Weights of a small transformer language model.
Size: width 512, 8 heads of 64, 79.5M parameters.
Architecture: RMSNorm before each block, rotary positions, no biases in attention or MLP, untied embeddings.
Each number is 50 + 12 x the weight over the matrix's rms, rounded and kept within 0 to 99. Layers, rows and columns count from 0.

# k: layer 3 attention key, 512x512, rms 0.0298, rows 321-347, columns 384-511
# q: layer 3 attention query, 512x512, rms 0.0298, rows 322-348, columns 384-511
k321:53 52 39 47 31 60 48 53 67 47 50 58 59 41 47 53 51 54 62 45 39 44 47 49 30 39 38 49 43 74 71 56 55 45 53 46 27 55 54 40 49 34 58 52 51 62 61 42 33 50 37 30 56 54 70 57 52 52 65 43 45 42 51 39 56 52 38 48 51 53 64 52 41 54 47 58 45 59 50 60 37 61 58 53 68 40 35 67 56 28 57 48 66 47 72 56 51 64 54 55 58 45 44 51 40 54 61 44 68 51 66 63 47 38 55 56 59 53 45 33 42 59 41 51 56 52 44 45
q322:66 52 36 61 51 41 38 53 43 52 68 69 57 44 55 48 52 55 60 51 58 53 63 41 61 58 48 55 66 63 34 50 64 56 46 48 55 33 25 55 46 55 51 58 50 61 51 56 43 54 49 46 40 44 40 57 39 61 59 46 29 56 56 45 59 66 57 47 67 46 56 54 48 44 70 48 27 47 54 44 61 70 54 40 59 58 54 27 39 37 75 52 50 51 54 64 56 60 59 39 47 51 31 36 40 33 39 44 56 56 43 46 44 36 52 47 70 33 63 35 46 47 66 49 62 54 44 48
k322:51 58 37 38 52 56 43 48 48 52 41 43 62 56 56 51 34 49 74 26 37 50 39 36 29 38 28 44 61 61 98 53 54 42 44 33 36 64 62 34 66 41 50 56 37 39 65 45 56 60 64 49 53 71 57 55 52 57 32 45 54 37 56 39 59 52 40 24 48 49 55 35 68 31 42 52 66 60 32 47 39 66 76 33 68 34 35 68 54 47 44 61 65 42 46 44 28 51 48 44 41 67 53 57 40 44 43 31 60 63 41 51 56 47 68 47 48 67 47 47 45 54 27 25 48 71 56 32
q323:53 25 38 42 59 71 56 53 58 55 40 48 50 63 50 30 55 50 50 44 49 50 55 65 39 46 55 55 81 58 69 39 30 36 53 62 43 31 50 55 42 55 29 34 51 55 53 60 55 54 62 55 40 59 41 60 38 59 55 55 48 34 62 56 50 38 44 39 20 64 35 63 43 58 30 38 38 42 35 44 46 32 53 36 46 43 59 60 40 60 51 41 39 61 40 52 62 48 47 70 25 37 57 54 52 48 38 46 41 41 47 52 52 72 52 59 39 42 60 49 63 68 45 57 61 40 47 35
k323:51 52 48 51 42 35 62 47 42 34 36 42 40 45 34 61 52 26 44 72 57 45 42 44 64 45 48 34 29 45 46 54 40 59 54 49 52 50 52 33 60 52 63 51 59 53 38 58 17 52 40 40 59 35 66 37 48 44 51 50 54 65 35 51 46 46 56 59 50 38 41 47 48 50 61 26 64 38 46 60 66 65 33 59 47 79 47 55 46 45 49 49 58 50 24 36 47 37 64 54 38 58 46 50 67 52 52 58 58 38 65 66 55 42 26 54 47 58 48 58 51 39 57 81 55 48 44 62
q324:49 55 57 57 53 53 50 44 51 52 59 49 41 55 61 63 64 46 45 50 74 56 66 47 59 37 49 64 56 55 62 28 60 55 69 53 49 67 74 53 64 54 53 58 56 54 21 48 54 49 27 53 64 53 63 48 51 52 36 47 61 56 46 36 46 52 53 64 46 54 50 59 49 49 38 64 57 49 46 53 51 41 47 32 34 51 61 52 42 36 44 58 38 62 50 54 39 56 57 54 49 54 55 32 42 49 44 52 36 41 53 48 59 55 51 52 49 51 24 55 58 57 55 45 44 38 51 47
k324:63 65 63 62 57 61 53 58 41 69 54 66 50 53 56 39 52 57 53 49 59 51 63 54 49 59 57 50 45 41 28 62 58 52 52 62 54 44 50 66 39 51 30 48 51 54 57 51 57 43 43 65 42 41 37 53 63 48 63 53 59 44 52 58 50 51 48 63 51 60 58 64 40 51 47 52 42 55 55 45 31 36 54 65 41 41 35 59 49 56 42 50 46 49 58 54 52 54 48 48 53 35 42 40 41 43 56 47 44 52 43 45 50 48 43 56 46 37 62 50 63 52 49 47 53 42 43 34
q325:47 22 32 46 44 56 62 50 63 47 33 54 48 57 44 37 53 49 64 47 30 58 47 72 26 45 52 39 56 37 51 44 43 28 42 62 41 40 41 60 59 41 33 37 60 41 49 67 55 53 75 62 27 56 24 56 56 59 52 56 44 32 57 59 69 41 63 51 33 46 31 57 60 48 39 48 30 50 46 60 41 36 59 38 49 41 48 70 51 71 52 51 35 63 44 53 66 51 46 67 31 65 62 49 43 63 44 62 59 56 35 43 48 62 53 52 41 54 59 41 43 51 47 24 46 44 51 47
k325:47 64 53 59 48 55 40 52 53 52 46 47 60 42 39 51 39 55 44 71 63 34 56 38 50 44 45 33 48 55 50 46 53 55 48 50 37 44 37 34 40 40 54 60 50 40 65 62 30 46 28 35 61 35 68 53 47 42 76 37 35 53 67 53 58 45 52 54 55 53 63 43 52 56 54 61 40 38 41 33 64 34 40 92 52 59 39 70 57 43 48 54 55 51 34 37 50 50 56 49 39 49 63 62 46 50 60 60 55 57 67 65 62 59 38 50 48 51 41 48 37 43 39 68 82 45 46 39
q326:45 47 42 51 39 31 39 57 41 39 46 54 33 44 44 35 52 48 50 67 42 48 33 44 43 63 54 28 49 59 42 51 43 77 46 65 63 36 26 44 47 50 45 33 49 45 72 44 34 57 57 43 35 49 51 59 50 51 62 44 32 52 48 47 62 50 48 45 57 49 47 49 45 51 45 40 43 53 62 64 57 56 54 47 64 55 55 41 38 51 53 50 38 48 37 40 69 48 51 33 48 43 47 56 56 39 43 61 66 59 61 60 42 44 38 62 50 39 71 41 43 43 48 42 63 60 37 41
k326:33 47 43 36 46 50 55 39 51 44 58 41 48 53 43 59 46 46 58 60 50 47 51 47 49 35 49 51 40 57 70 39 50 61 55 35 42 42 40 44 49 48 72 45 52 48 51 48 21 57 41 42 59 51 63 47 22 55 55 61 49 51 48 36 50 54 44 47 51 55 45 58 56 56 48 53 42 39 43 49 66 55 35 57 56 69 56 45 48 42 53 44 46 60 39 44 53 35 59 37 59 61 56 55 56 46 48 57 65 63 53 62 51 56 55 56 63 47 41 47 50 44 54 56 63 57 46 49
q327:40 48 42 54 49 53 49 62 41 35 50 53 59 64 58 57 45 64 40 78 53 52 30 41 61 48 43 40 48 34 62 38 38 56 45 49 39 55 47 57 53 63 67 66 56 46 63 39 46 59 39 41 67 61 80 49 44 39 57 30 52 54 37 41 44 42 31 55 44 40 60 42 43 42 43 60 67 59 46 40 54 56 59 39 56 52 58 50 37 48 52 53 45 75 59 54 56 41 65 36 62 44 34 57 38 29 47 49 57 37 72 56 50 48 48 56 42 42 64 50 66 47 36 44 66 68 48 56
k327:44 60 49 36 47 48 65 65 52 29 40 41 51 28 52 50 29 45 70 47 34 36 65 49 39 59 36 46 36 59 60 53 47 59 75 40 36 57 58 41 57 42 60 48 45 51 69 58 34 75 39 31 58 46 70 47 42 61 39 45 30 47 45 45 59 54 36 39 47 52 43 45 68 51 44 49 50 37 41 48 36 61 44 37 70 57 46 47 53 42 49 56 53 59 32 48 47 33 47 43 56 59 52 62 54 48 52 62 66 55 59 56 51 47 50 53 54 40 50 33 44 50 44 61 60 66 31 61
q328:44 37 38 48 47 38 18 56 28 47 61 50 54 45 61 51 54 56 52 72 56 47 33 34 58 40 51 31 47 57 55 59 40 77 32 58 49 51 41 54 46 58 66 60 56 44 63 37 40 51 37 42 62 59 60 51 53 41 58 37 46 52 44 41 45 55 50 53 46 43 75 51 38 55 52 55 59 59 33 56 67 72 70 50 60 55 50 46 45 43 45 65 48 48 43 42 64 34 57 33 59 46 25 49 55 39 50 58 61 61 61 63 42 37 39 61 57 31 61 53 45 38 55 39 63 58 45 54
k328:46 45 41 38 45 48 43 45 51 36 51 34 50 57 52 61 41 48 51 48 38 50 55 44 52 39 40 52 51 66 74 31 44 47 55 41 34 51 45 41 52 49 72 55 44 49 52 37 21 56 48 41 60 50 50 39 35 53 46 55 50 53 41 35 48 53 36 42 53 43 45 45 57 48 42 42 46 50 45 49 56 60 43 55 58 61 46 48 55 34 47 48 53 41 46 42 47 36 65 38 60 48 57 51 55 47 48 46 59 51 57 53 46 45 43 55 52 48 45 38 54 41 52 49 50 55 56 49
q329:44 59 51 59 57 58 58 53 50 63 45 58 53 66 45 46 51 38 61 38 53 52 63 60 49 52 41 48 51 54 57 49 45 49 45 49 51 43 53 76 57 58 35 53 45 50 45 53 61 54 53 54 41 59 40 49 60 43 35 56 51 53 66 59 64 61 53 47 50 60 50 51 51 41 44 53 41 55 35 54 43 37 53 34 54 44 60 38 53 54 55 60 50 48 38 54 49 55 30 65 32 51 50 45 52 59 53 53 49 48 72 45 49 50 57 47 44 44 45 47 37 59 41 54 39 31 53 50
k329:60 73 56 61 59 65 51 49 49 83 46 64 54 65 45 44 49 54 42 45 65 53 56 57 61 60 50 55 65 40 42 59 57 46 37 52 60 52 49 51 49 65 36 50 40 54 44 56 70 38 48 53 39 51 35 41 65 46 43 39 59 56 57 60 47 46 60 63 48 66 67 55 46 45 55 67 62 59 61 45 42 30 48 53 47 33 60 54 49 59 57 59 53 45 47 40 39 57 44 50 41 62 41 46 41 49 53 36 36 34 46 44 47 39 41 45 54 48 46 62 50 52 41 53 48 40 60 51
q330:80 43 76 57 56 38 53 62 57 56 51 47 50 53 49 57 30 43 40 61 63 47 59 37 57 33 56 19 49 46 47 42 40 67 56 44 52 73 53 45 57 61 65 57 55 47 55 51 46 47 53 52 66 52 60 35 52 35 42 39 46 70 38 49 53 37 59 52 33 39 56 24 72 24 37 54 48 52 44 44 63 69 47 60 60 45 71 59 28 54 50 50 44 47 53 40 43 43 52 39 52 33 49 71 57 48 53 50 59 55 56 45 53 34 45 58 49 51 58 54 54 42 66 40 64 66 43 86
k330:34 59 48 45 54 41 60 53 61 36 38 43 50 61 50 63 40 51 49 39 27 40 65 45 52 74 46 33 30 60 59 52 34 54 43 50 38 57 45 33 59 21 60 66 39 38 48 56 56 51 52 32 65 46 64 41 46 57 35 38 36 68 59 45 59 53 48 43 41 35 51 36 76 32 58 64 70 30 39 47 39 61 56 54 90 50 51 34 56 46 48 66 42 43 29 39 34 49 41 44 32 66 41 71 48 50 49 59 59 47 42 57 69 40 40 55 48 40 61 48 34 56 57 55 41 65 43 71
q331:68 38 43 56 46 56 47 48 51 49 43 37 37 35 58 60 36 44 30 50 51 37 45 42 56 47 54 54 43 57 46 46 54 53 57 53 51 66 47 40 49 54 65 52 50 52 63 46 38 49 52 53 55 37 49 46 48 51 51 38 42 50 30 40 32 42 54 61 38 38 47 49 45 59 51 51 54 49 65 42 51 67 48 65 61 63 42 67 44 56 41 39 51 53 52 38 47 45 66 40 68 38 48 41 56 39 62 57 46 63 40 52 53 47 46 51 57 57 48 52 54 40 59 34 46 63 45 51
k331:50 44 47 54 32 27 46 55 50 25 33 29 43 41 64 65 43 47 57 38 29 39 57 39 45 45 43 46 34 71 59 35 45 59 72 43 38 61 55 36 42 37 76 54 58 43 62 38 23 51 65 35 60 49 61 36 34 50 41 37 48 57 44 34 64 54 41 43 40 32 38 40 58 50 48 46 48 45 41 58 37 55 48 52 50 65 41 45 53 43 36 29 60 46 53 58 35 38 64 45 65 50 57 54 52 59 48 59 78 42 49 54 54 65 47 62 44 60 50 45 48 58 47 40 54 59 38 55
q332:80 46 67 46 66 66 53 42 65 69 71 44 56 46 45 56 45 32 39 38 62 34 66 38 65 52 50 69 56 56 39 48 54 37 75 56 61 55 45 46 42 66 66 49 42 63 61 37 50 63 55 48 65 57 40 34 53 48 47 50 54 54 56 67 35 51 47 59 62 45 51 37 39 52 64 40 46 52 55 42 53 40 49 43 48 47 45 51 18 43 54 35 65 19 56 58 30 65 46 51 56 48 54 44 44 57 66 32 41 51 51 41 71 67 43 52 53 65 44 66 61 42 57 64 36 52 54 47
k332:66 33 49 46 52 36 51 48 46 55 47 30 34 50 44 55 45 52 39 31 35 67 52 40 49 70 48 63 48 44 32 53 66 44 60 56 45 45 52 64 53 61 57 57 57 52 38 43 37 56 61 65 57 52 34 47 49 58 55 36 61 51 39 53 38 52 44 57 49 44 35 43 46 40 30 39 65 64 53 53 35 38 36 29 37 48 42 41 39 47 48 29 56 67 55 46 47 65 62 55 55 32 55 36 64 34 55 50 56 50 28 47 44 46 41 51 38 55 49 49 66 58 52 36 34 45 50 40
q333:44 45 38 50 49 62 34 48 52 67 63 42 42 48 57 63 47 50 26 45 67 57 38 39 50 48 43 69 45 62 64 49 33 50 45 38 45 52 53 55 48 49 64 64 17 65 36 50 51 66 50 40 52 48 48 49 37 53 62 64 52 43 57 51 18 48 61 51 51 40 41 56 25 63 48 58 64 53 36 50 67 46 57 29 31 45 39 43 56 58 49 43 39 68 60 53 37 66 67 61 58 42 53 41 30 34 39 49 27 61 46 44 50 61 51 46 50 68 39 34 72 50 50 37 46 38 59 64
k333:46 40 36 34 60 47 56 47 59 42 61 38 53 55 47 82 57 35 53 52 29 61 45 27 50 37 65 63 40 62 56 44 48 45 65 42 39 54 56 58 66 40 76 61 56 42 44 42 33 51 52 62 64 51 32 43 36 51 79 47 47 40 39 36 40 49 40 50 53 57 24 57 68 45 47 35 56 50 43 44 54 54 41 48 43 59 49 44 54 45 65 27 55 62 46 54 40 38 78 51 57 44 74 47 25 42 51 38 55 50 45 54 67 56 57 54 67 37 42 39 75 26 61 53 60 56 40 63
q334:35 55 50 62 45 52 57 62 61 46 57 65 52 59 35 42 70 42 62 49 60 47 48 64 53 53 48 49 57 42 42 52 42 46 53 43 58 49 43 56 34 61 36 48 45 43 36 48 62 48 42 60 45 60 55 54 61 49 47 60 54 55 65 64 51 50 52 41 61 58 64 60 46 37 44 53 51 52 42 62 49 44 57 30 46 39 51 40 63 37 55 61 36 31 44 55 62 44 40 56 41 53 48 46 51 56 40 44 62 44 51 47 45 49 50 50 66 53 34 45 52 48 56 65 56 48 57 38
k334:54 45 43 44 60 72 59 46 52 78 61 65 49 58 50 58 62 47 52 52 70 58 36 54 49 44 59 62 58 37 63 61 53 45 37 62 64 34 55 64 58 67 35 42 56 53 38 68 59 62 40 74 50 66 49 58 49 55 47 57 60 43 56 67 37 46 75 46 52 78 48 54 38 62 46 54 52 49 52 49 65 46 50 38 40 38 60 57 42 58 56 68 44 55 40 52 46 38 47 63 44 45 45 47 45 38 61 29 31 61 56 46 39 44 63 46 60 53 46 51 61 35 70 45 58 40 63 42
q335:54 36 43 53 38 46 40 37 66 42 50 49 48 45 60 40 51 45 57 55 37 41 51 53 34 52 37 57 57 55 44 38 60 58 55 68 61 42 41 41 48 40 50 41 48 55 64 49 43 60 53 53 43 48 50 44 39 46 49 54 32 33 51 39 50 49 51 65 39 26 38 48 40 65 63 30 35 31 67 58 45 41 47 55 51 63 51 64 48 45 41 42 54 56 43 52 54 42 55 61 58 59 53 42 57 53 63 62 56 52 47 53 62 58 51 48 53 57 54 51 55 52 50 45 48 49 45 40
k335:43 38 59 63 37 40 38 48 46 28 64 42 43 46 53 43 52 49 64 72 41 49 55 62 37 33 45 60 44 46 19 15 29 63 71 46 54 33 49 44 38 44 59 48 65 31 70 24 30 51 53 53 55 34 57 41 41 62 48 49 37 53 33 48 64 54 48 46 37 17 37 56 36 49 47 27 29 51 50 56 44 59 63 52 26 53 40 51 44 44 40 34 38 58 67 53 58 52 67 62 73 48 62 34 69 58 35 71 73 44 56 58 42 76 40 59 62 41 47 60 63 48 38 46 55 41 29 38
q336:36 39 54 48 51 43 44 49 46 61 66 37 52 47 61 62 52 53 38 55 53 50 47 41 55 31 59 61 39 43 50 54 55 54 35 46 45 77 57 50 56 47 64 61 46 50 61 50 61 50 42 37 72 65 37 50 45 34 53 30 49 48 36 39 50 42 73 57 49 38 47 54 30 52 47 66 49 43 34 43 42 48 44 27 50 44 51 42 44 44 63 53 63 63 74 58 35 51 51 48 64 48 48 59 34 52 51 39 63 73 50 33 52 52 56 58 39 53 39 52 61 53 54 30 73 47 59 73
k336:29 44 26 37 49 39 35 42 53 44 76 29 52 55 60 76 43 49 46 64 32 83 53 38 54 40 51 57 57 74 55 52 61 37 40 54 48 55 59 44 54 25 79 62 45 58 45 42 33 50 70 61 67 34 54 57 36 46 71 68 72 50 34 40 46 58 53 53 36 27 41 47 67 43 51 65 54 41 35 46 54 57 33 53 69 72 53 45 63 31 50 33 54 59 41 37 47 57 55 45 38 48 69 45 55 37 45 56 54 57 41 45 44 51 42 49 49 45 51 45 47 56 55 51 33 60 55 71
q337:51 40 45 42 48 40 47 55 58 45 48 28 28 39 51 66 28 38 47 54 43 26 52 38 51 59 48 35 55 46 47 41 65 70 57 30 54 47 49 45 59 60 67 69 41 55 74 49 46 55 70 63 41 42 46 43 52 60 52 42 32 64 33 37 58 58 69 41 42 28 25 52 49 48 49 30 47 48 48 44 42 52 37 42 69 64 59 50 53 50 61 36 35 48 60 38 67 41 51 50 36 44 43 50 67 57 62 65 45 72 40 32 64 52 57 63 61 58 59 49 52 56 37 35 50 58 56 63
k337:53 54 61 54 52 44 40 46 48 30 50 39 45 38 50 46 35 51 64 59 45 44 53 42 61 53 51 38 60 55 40 48 32 57 55 48 34 52 43 42 47 38 62 51 38 53 51 45 55 40 68 49 62 48 66 38 49 50 44 55 42 59 59 49 59 53 51 45 41 27 40 42 42 45 54 35 44 43 47 57 41 44 55 38 65 60 48 47 54 38 46 68 33 40 60 53 54 59 51 55 43 53 54 49 61 60 52 58 46 42 52 42 53 59 43 48 29 58 59 52 40 52 35 54 39 63 44 43
q338:38 68 65 56 64 47 72 70 64 44 33 53 54 43 35 49 57 58 45 51 56 46 55 53 57 57 49 32 49 52 41 46 26 38 55 38 46 59 61 45 43 62 48 50 62 42 38 46 56 31 42 60 53 63 59 53 53 40 53 47 60 60 44 61 60 46 37 51 37 48 75 50 62 29 64 53 66 62 41 44 54 52 54 56 42 46 46 55 37 36 44 52 36 43 56 53 56 48 44 37 29 40 46 51 61 61 38 46 72 38 45 56 54 50 53 46 48 54 43 41 51 55 54 50 50 57 37 47
k338:56 67 72 32 81 61 72 55 44 81 26 63 57 51 49 59 39 46 38 35 69 42 47 75 39 70 25 48 70 40 62 75 65 54 32 45 50 45 53 57 64 81 36 33 29 57 32 99 64 58 50 53 27 59 48 69 69 40 45 35 64 43 54 62 34 46 61 40 60 99 63 49 51 37 39 69 66 54 62 39 52 47 38 56 35 42 55 54 40 53 61 68 54 40 36 35 51 44 27 41 13 62 31 64 38 38 70 14 51 52 43 39 50 39 57 43 51 70 50 19 40 55 60 42 51 43 34 66
q339:34 46 57 51 54 41 37 42 60 40 43 44 39 46 57 59 52 43 48 39 42 63 59 50 42 55 60 53 43 40 40 40 48 43 56 55 47 43 38 55 40 47 47 63 26 57 61 40 33 29 55 63 47 23 58 53 45 56 58 41 44 49 36 44 50 50 51 58 36 64 44 68 30 63 50 38 44 41 70 51 62 55 46 67 53 64 37 65 58 63 37 37 39 58 42 50 47 56 57 53 34 36 52 43 66 53 63 73 46 35 52 28 47 57 49 51 52 57 72 52 54 62 30 49 43 52 43 60
k339:54 57 68 50 57 41 52 50 54 43 50 56 62 43 49 47 49 52 51 61 59 40 55 64 55 64 57 41 53 44 38 58 38 66 64 42 43 54 40 40 41 38 44 45 42 48 60 45 63 41 63 40 48 53 60 55 58 55 59 46 50 48 55 62 53 46 48 41 55 45 52 53 36 61 59 46 50 54 64 55 41 64 46 39 45 53 36 56 55 54 50 53 32 54 72 63 45 56 59 43 55 56 45 65 38 53 47 60 38 47 46 45 47 68 54 51 48 49 56 54 39 42 26 46 61 53 32 43
q340:58 44 47 62 25 40 34 28 41 49 33 37 49 59 71 53 41 46 48 49 41 58 45 40 41 33 57 53 56 63 58 47 67 62 54 64 53 49 64 43 58 48 60 52 57 44 69 60 28 49 51 47 61 51 47 49 41 52 44 38 20 43 56 36 52 48 50 71 47 51 41 44 39 58 37 45 44 29 53 51 47 42 56 62 36 58 68 62 50 70 49 36 55 54 55 48 42 49 55 57 63 49 52 48 46 40 57 55 62 68 53 51 37 45 37 53 61 47 49 68 44 45 52 41 53 43 58 36
k340:42 27 39 66 22 32 19 59 61 17 74 18 32 42 68 78 65 57 64 47 18 75 57 32 46 38 66 49 25 60 22 24 35 58 57 54 80 69 61 25 50 14 92 77 23 41 76 18 04 59 40 40 62 35 75 54 39 36 62 50 39 65 26 45 70 65 50 54 31 05 43 48 57 60 53 69 29 31 25 61 63 88 56 77 62 95 33 61 48 50 41 20 38 44 48 53 66 47 81 45 61 34 63 60 79 68 35 99 59 48 39 58 58 57 55 45 56 49 52 58 52 38 73 58 33 70 47 84
q341:46 46 64 63 56 60 60 60 48 51 69 46 28 58 45 47 45 46 54 65 56 35 66 43 53 67 30 37 67 49 36 60 37 41 33 48 44 38 48 56 37 59 41 40 66 66 48 56 52 59 52 60 55 30 66 58 42 34 31 32 40 59 43 36 55 48 39 36 49 63 46 36 54 35 37 48 45 41 51 39 19 31 55 47 68 66 38 56 46 48 42 34 41 43 30 44 44 61 34 42 44 38 71 46 58 47 65 59 50 23 57 53 65 55 42 68 31 38 67 40 70 61 33 66 45 41 54 64
k341:75 74 53 58 60 63 68 59 50 57 19 64 53 46 41 46 34 36 53 38 44 27 52 58 49 84 35 48 52 39 45 66 23 45 61 41 27 26 32 44 45 55 43 36 48 48 47 34 50 31 51 58 52 44 66 40 48 56 36 59 75 48 76 55 50 51 40 28 61 47 54 48 37 48 61 36 57 60 42 58 30 67 52 44 51 45 33 57 48 23 47 44 50 69 70 66 40 46 37 52 56 54 35 53 58 48 61 39 49 29 45 53 59 59 49 51 46 37 64 37 58 39 36 60 58 40 35 42
q342:52 37 27 56 34 33 26 39 58 35 45 29 25 39 66 58 47 36 42 55 47 62 42 42 46 47 50 46 46 60 48 51 57 48 56 51 55 46 66 28 63 19 57 69 55 56 64 40 26 49 50 53 61 39 70 44 53 57 55 41 42 57 44 41 69 61 37 38 34 43 46 56 45 60 42 56 51 52 50 46 50 57 56 55 59 73 63 44 59 69 50 36 38 36 47 40 40 43 58 49 45 47 40 48 58 50 43 63 50 35 50 60 48 56 51 44 70 52 45 71 47 39 48 44 51 52 54 65
k342:48 54 64 49 52 47 45 45 52 45 46 48 46 47 47 45 49 60 49 53 57 43 53 58 52 50 52 38 63 47 46 61 55 57 54 47 37 56 50 47 47 39 51 52 55 50 48 46 62 42 58 46 53 57 52 48 54 61 37 49 51 59 51 46 56 56 49 38 48 42 43 44 40 63 57 33 54 55 70 58 40 56 50 48 45 44 45 36 57 53 41 69 33 44 65 59 42 62 48 43 44 53 49 56 44 61 50 52 46 47 47 39 46 63 54 60 41 55 50 52 42 50 34 47 54 57 32 41
q343:39 40 60 77 38 43 34 41 52 40 37 36 41 36 43 52 45 45 48 45 34 56 56 52 46 56 53 54 62 56 41 53 51 59 62 47 44 38 45 51 49 29 50 44 64 42 52 38 35 27 57 45 54 49 77 52 50 35 52 31 18 44 53 43 65 50 56 35 45 47 34 50 53 51 39 60 49 18 63 52 35 45 52 54 47 69 52 73 77 61 45 39 44 41 34 47 27 42 53 36 42 63 48 42 58 50 45 57 85 55 52 52 57 44 52 51 64 35 62 57 55 44 32 50 48 53 52 42
k343:60 56 56 32 44 56 51 57 43 49 44 63 49 47 39 39 63 54 51 49 56 39 46 56 49 55 50 56 61 48 53 52 30 50 59 43 54 32 34 49 39 53 41 59 34 45 23 41 71 30 41 54 46 63 72 44 63 48 41 44 43 45 59 47 47 45 52 36 45 43 50 61 32 65 58 43 66 59 65 47 56 74 61 58 31 36 40 33 48 48 54 78 32 47 64 69 41 27 41 54 44 67 23 57 63 59 56 58 49 37 35 60 58 62 68 42 47 48 48 56 55 27 37 57 37 37 27 59
q344:49 43 60 39 49 36 53 49 48 60 70 46 58 53 67 49 34 68 53 53 62 51 46 22 31 48 47 27 54 63 62 41 77 41 42 62 52 85 74 45 23 67 40 45 30 51 83 75 49 44 29 40 36 61 26 60 49 42 49 27 41 53 42 34 75 56 62 58 38 39 49 20 70 38 31 48 42 41 46 69 46 41 41 43 60 40 44 48 40 44 36 49 61 53 54 49 34 66 46 56 56 31 67 71 30 56 44 50 51 53 56 36 58 50 57 51 48 60 36 47 42 54 62 48 48 40 70 49
k344:29 32 47 43 54 49 31 22 66 62 60 39 56 45 72 67 42 65 52 76 49 53 56 38 52 51 67 26 46 73 39 74 75 39 35 72 49 67 64 57 30 13 53 22 39 57 52 44 54 57 72 33 69 46 57 64 27 59 57 59 55 62 67 59 54 69 52 88 62 50 49 33 46 43 48 59 32 59 42 79 43 44 33 34 74 54 44 75 50 59 47 52 63 48 32 37 30 83 24 37 40 20 74 57 46 60 39 45 31 41 58 35 54 39 24 55 52 57 53 59 47 70 38 40 53 56 53 64
q345:58 53 31 63 53 42 42 64 48 51 48 51 38 40 68 52 55 37 48 49 39 61 50 38 48 58 31 50 49 63 60 57 31 39 53 35 49 30 67 43 52 42 53 68 38 61 56 60 40 66 49 59 53 39 53 52 54 70 54 47 71 63 52 37 56 68 31 40 30 65 53 61 56 46 55 57 61 60 33 31 47 40 55 38 61 58 49 35 39 52 40 53 35 57 47 47 49 49 49 64 41 49 38 53 48 62 32 44 19 31 43 57 50 54 74 27 50 33 55 55 54 70 47 53 58 43 42 50
k345:53 45 72 39 52 54 67 48 43 49 39 52 49 43 44 47 30 56 57 56 47 27 56 51 51 54 35 31 60 49 50 51 50 65 42 47 20 72 50 58 54 46 46 53 45 53 58 59 50 43 51 43 60 53 37 39 62 61 45 32 41 59 36 52 56 48 38 52 48 53 42 46 38 48 38 28 55 62 71 57 24 36 59 49 42 38 49 45 58 55 52 75 40 49 55 59 43 52 45 51 37 59 53 54 40 56 47 41 42 38 70 40 58 62 43 60 26 64 53 51 36 58 34 50 72 68 28 44
q346:35 53 48 37 61 42 39 62 56 54 38 51 43 36 43 69 61 40 53 41 41 52 44 51 56 64 45 41 40 45 60 65 18 40 62 37 48 50 69 44 57 42 60 51 44 65 41 51 55 47 56 67 60 43 42 36 65 63 68 55 71 56 60 32 53 62 70 33 43 47 63 62 62 32 57 62 60 62 29 31 47 47 42 41 70 56 50 39 45 56 60 57 26 48 51 40 55 51 57 36 40 42 44 62 53 41 49 36 52 42 32 64 52 50 51 42 45 55 27 45 46 70 37 54 61 55 57 41
k346:40 50 58 43 50 34 70 40 58 47 42 45 36 52 38 36 33 34 32 48 49 30 52 63 48 41 44 37 60 50 52 31 49 70 51 30 38 74 36 50 61 51 55 67 52 58 30 52 56 54 53 52 28 53 36 39 61 53 63 37 42 55 21 38 57 50 45 50 56 39 49 49 65 44 53 52 45 46 57 48 39 59 69 44 37 58 55 42 34 64 68 37 46 48 70 51 61 61 65 34 41 62 43 63 31 52 59 61 36 68 41 39 51 52 54 47 48 81 41 47 36 72 52 57 54 77 35 84
q347:50 56 44 33 53 59 57 51 44 78 68 54 46 56 56 39 38 45 45 73 44 41 47 38 63 47 53 34 56 55 46 60 47 71 35 26 41 61 44 52 50 68 39 61 39 45 35 54 57 70 44 56 40 43 31 51 48 39 53 46 44 57 39 38 23 56 76 47 50 61 34 61 50 53 45 38 41 59 56 53 58 43 41 48 52 39 42 43 34 51 60 56 46 54 60 45 85 47 43 50 59 40 62 47 50 58 62 48 52 51 48 30 54 38 67 60 50 35 39 37 46 64 53 70 63 53 43 44
k347:57 53 32 49 57 35 54 37 48 48 53 36 62 59 57 52 52 47 48 53 34 48 53 49 61 45 58 63 31 51 47 22 44 50 51 42 71 55 51 67 56 57 69 57 54 40 51 45 33 64 43 44 56 52 44 50 33 48 57 57 35 65 48 50 46 60 40 57 39 49 48 59 53 63 53 64 50 42 39 43 56 33 45 52 57 60 59 57 54 62 50 32 49 50 48 24 58 38 61 52 62 42 48 38 56 49 56 51 52 68 55 59 40 39 40 58 54 33 29 69 54 51 75 51 51 51 70 43
q348:61 62 60 34 50 64 62 37 43 46 56 58 66 46 45 43 57 73 44 51 49 45 63 56 55 48 68 49 47 41 40 41 64 65 48 50 52 64 37 59 47 68 52 41 57 43 51 54 58 44 53 46 40 63 35 52 46 39 42 49 44 50 43 59 31 24 46 77 54 56 47 44 35 59 58 39 50 37 68 68 60 53 53 66 29 40 42 58 42 49 35 53 63 52 50 56 52 54 41 57 55 45 59 58 42 51 82 49 57 65 60 31 52 46 40 60 42 51 65 50 42 47 51 55 44 50 36 49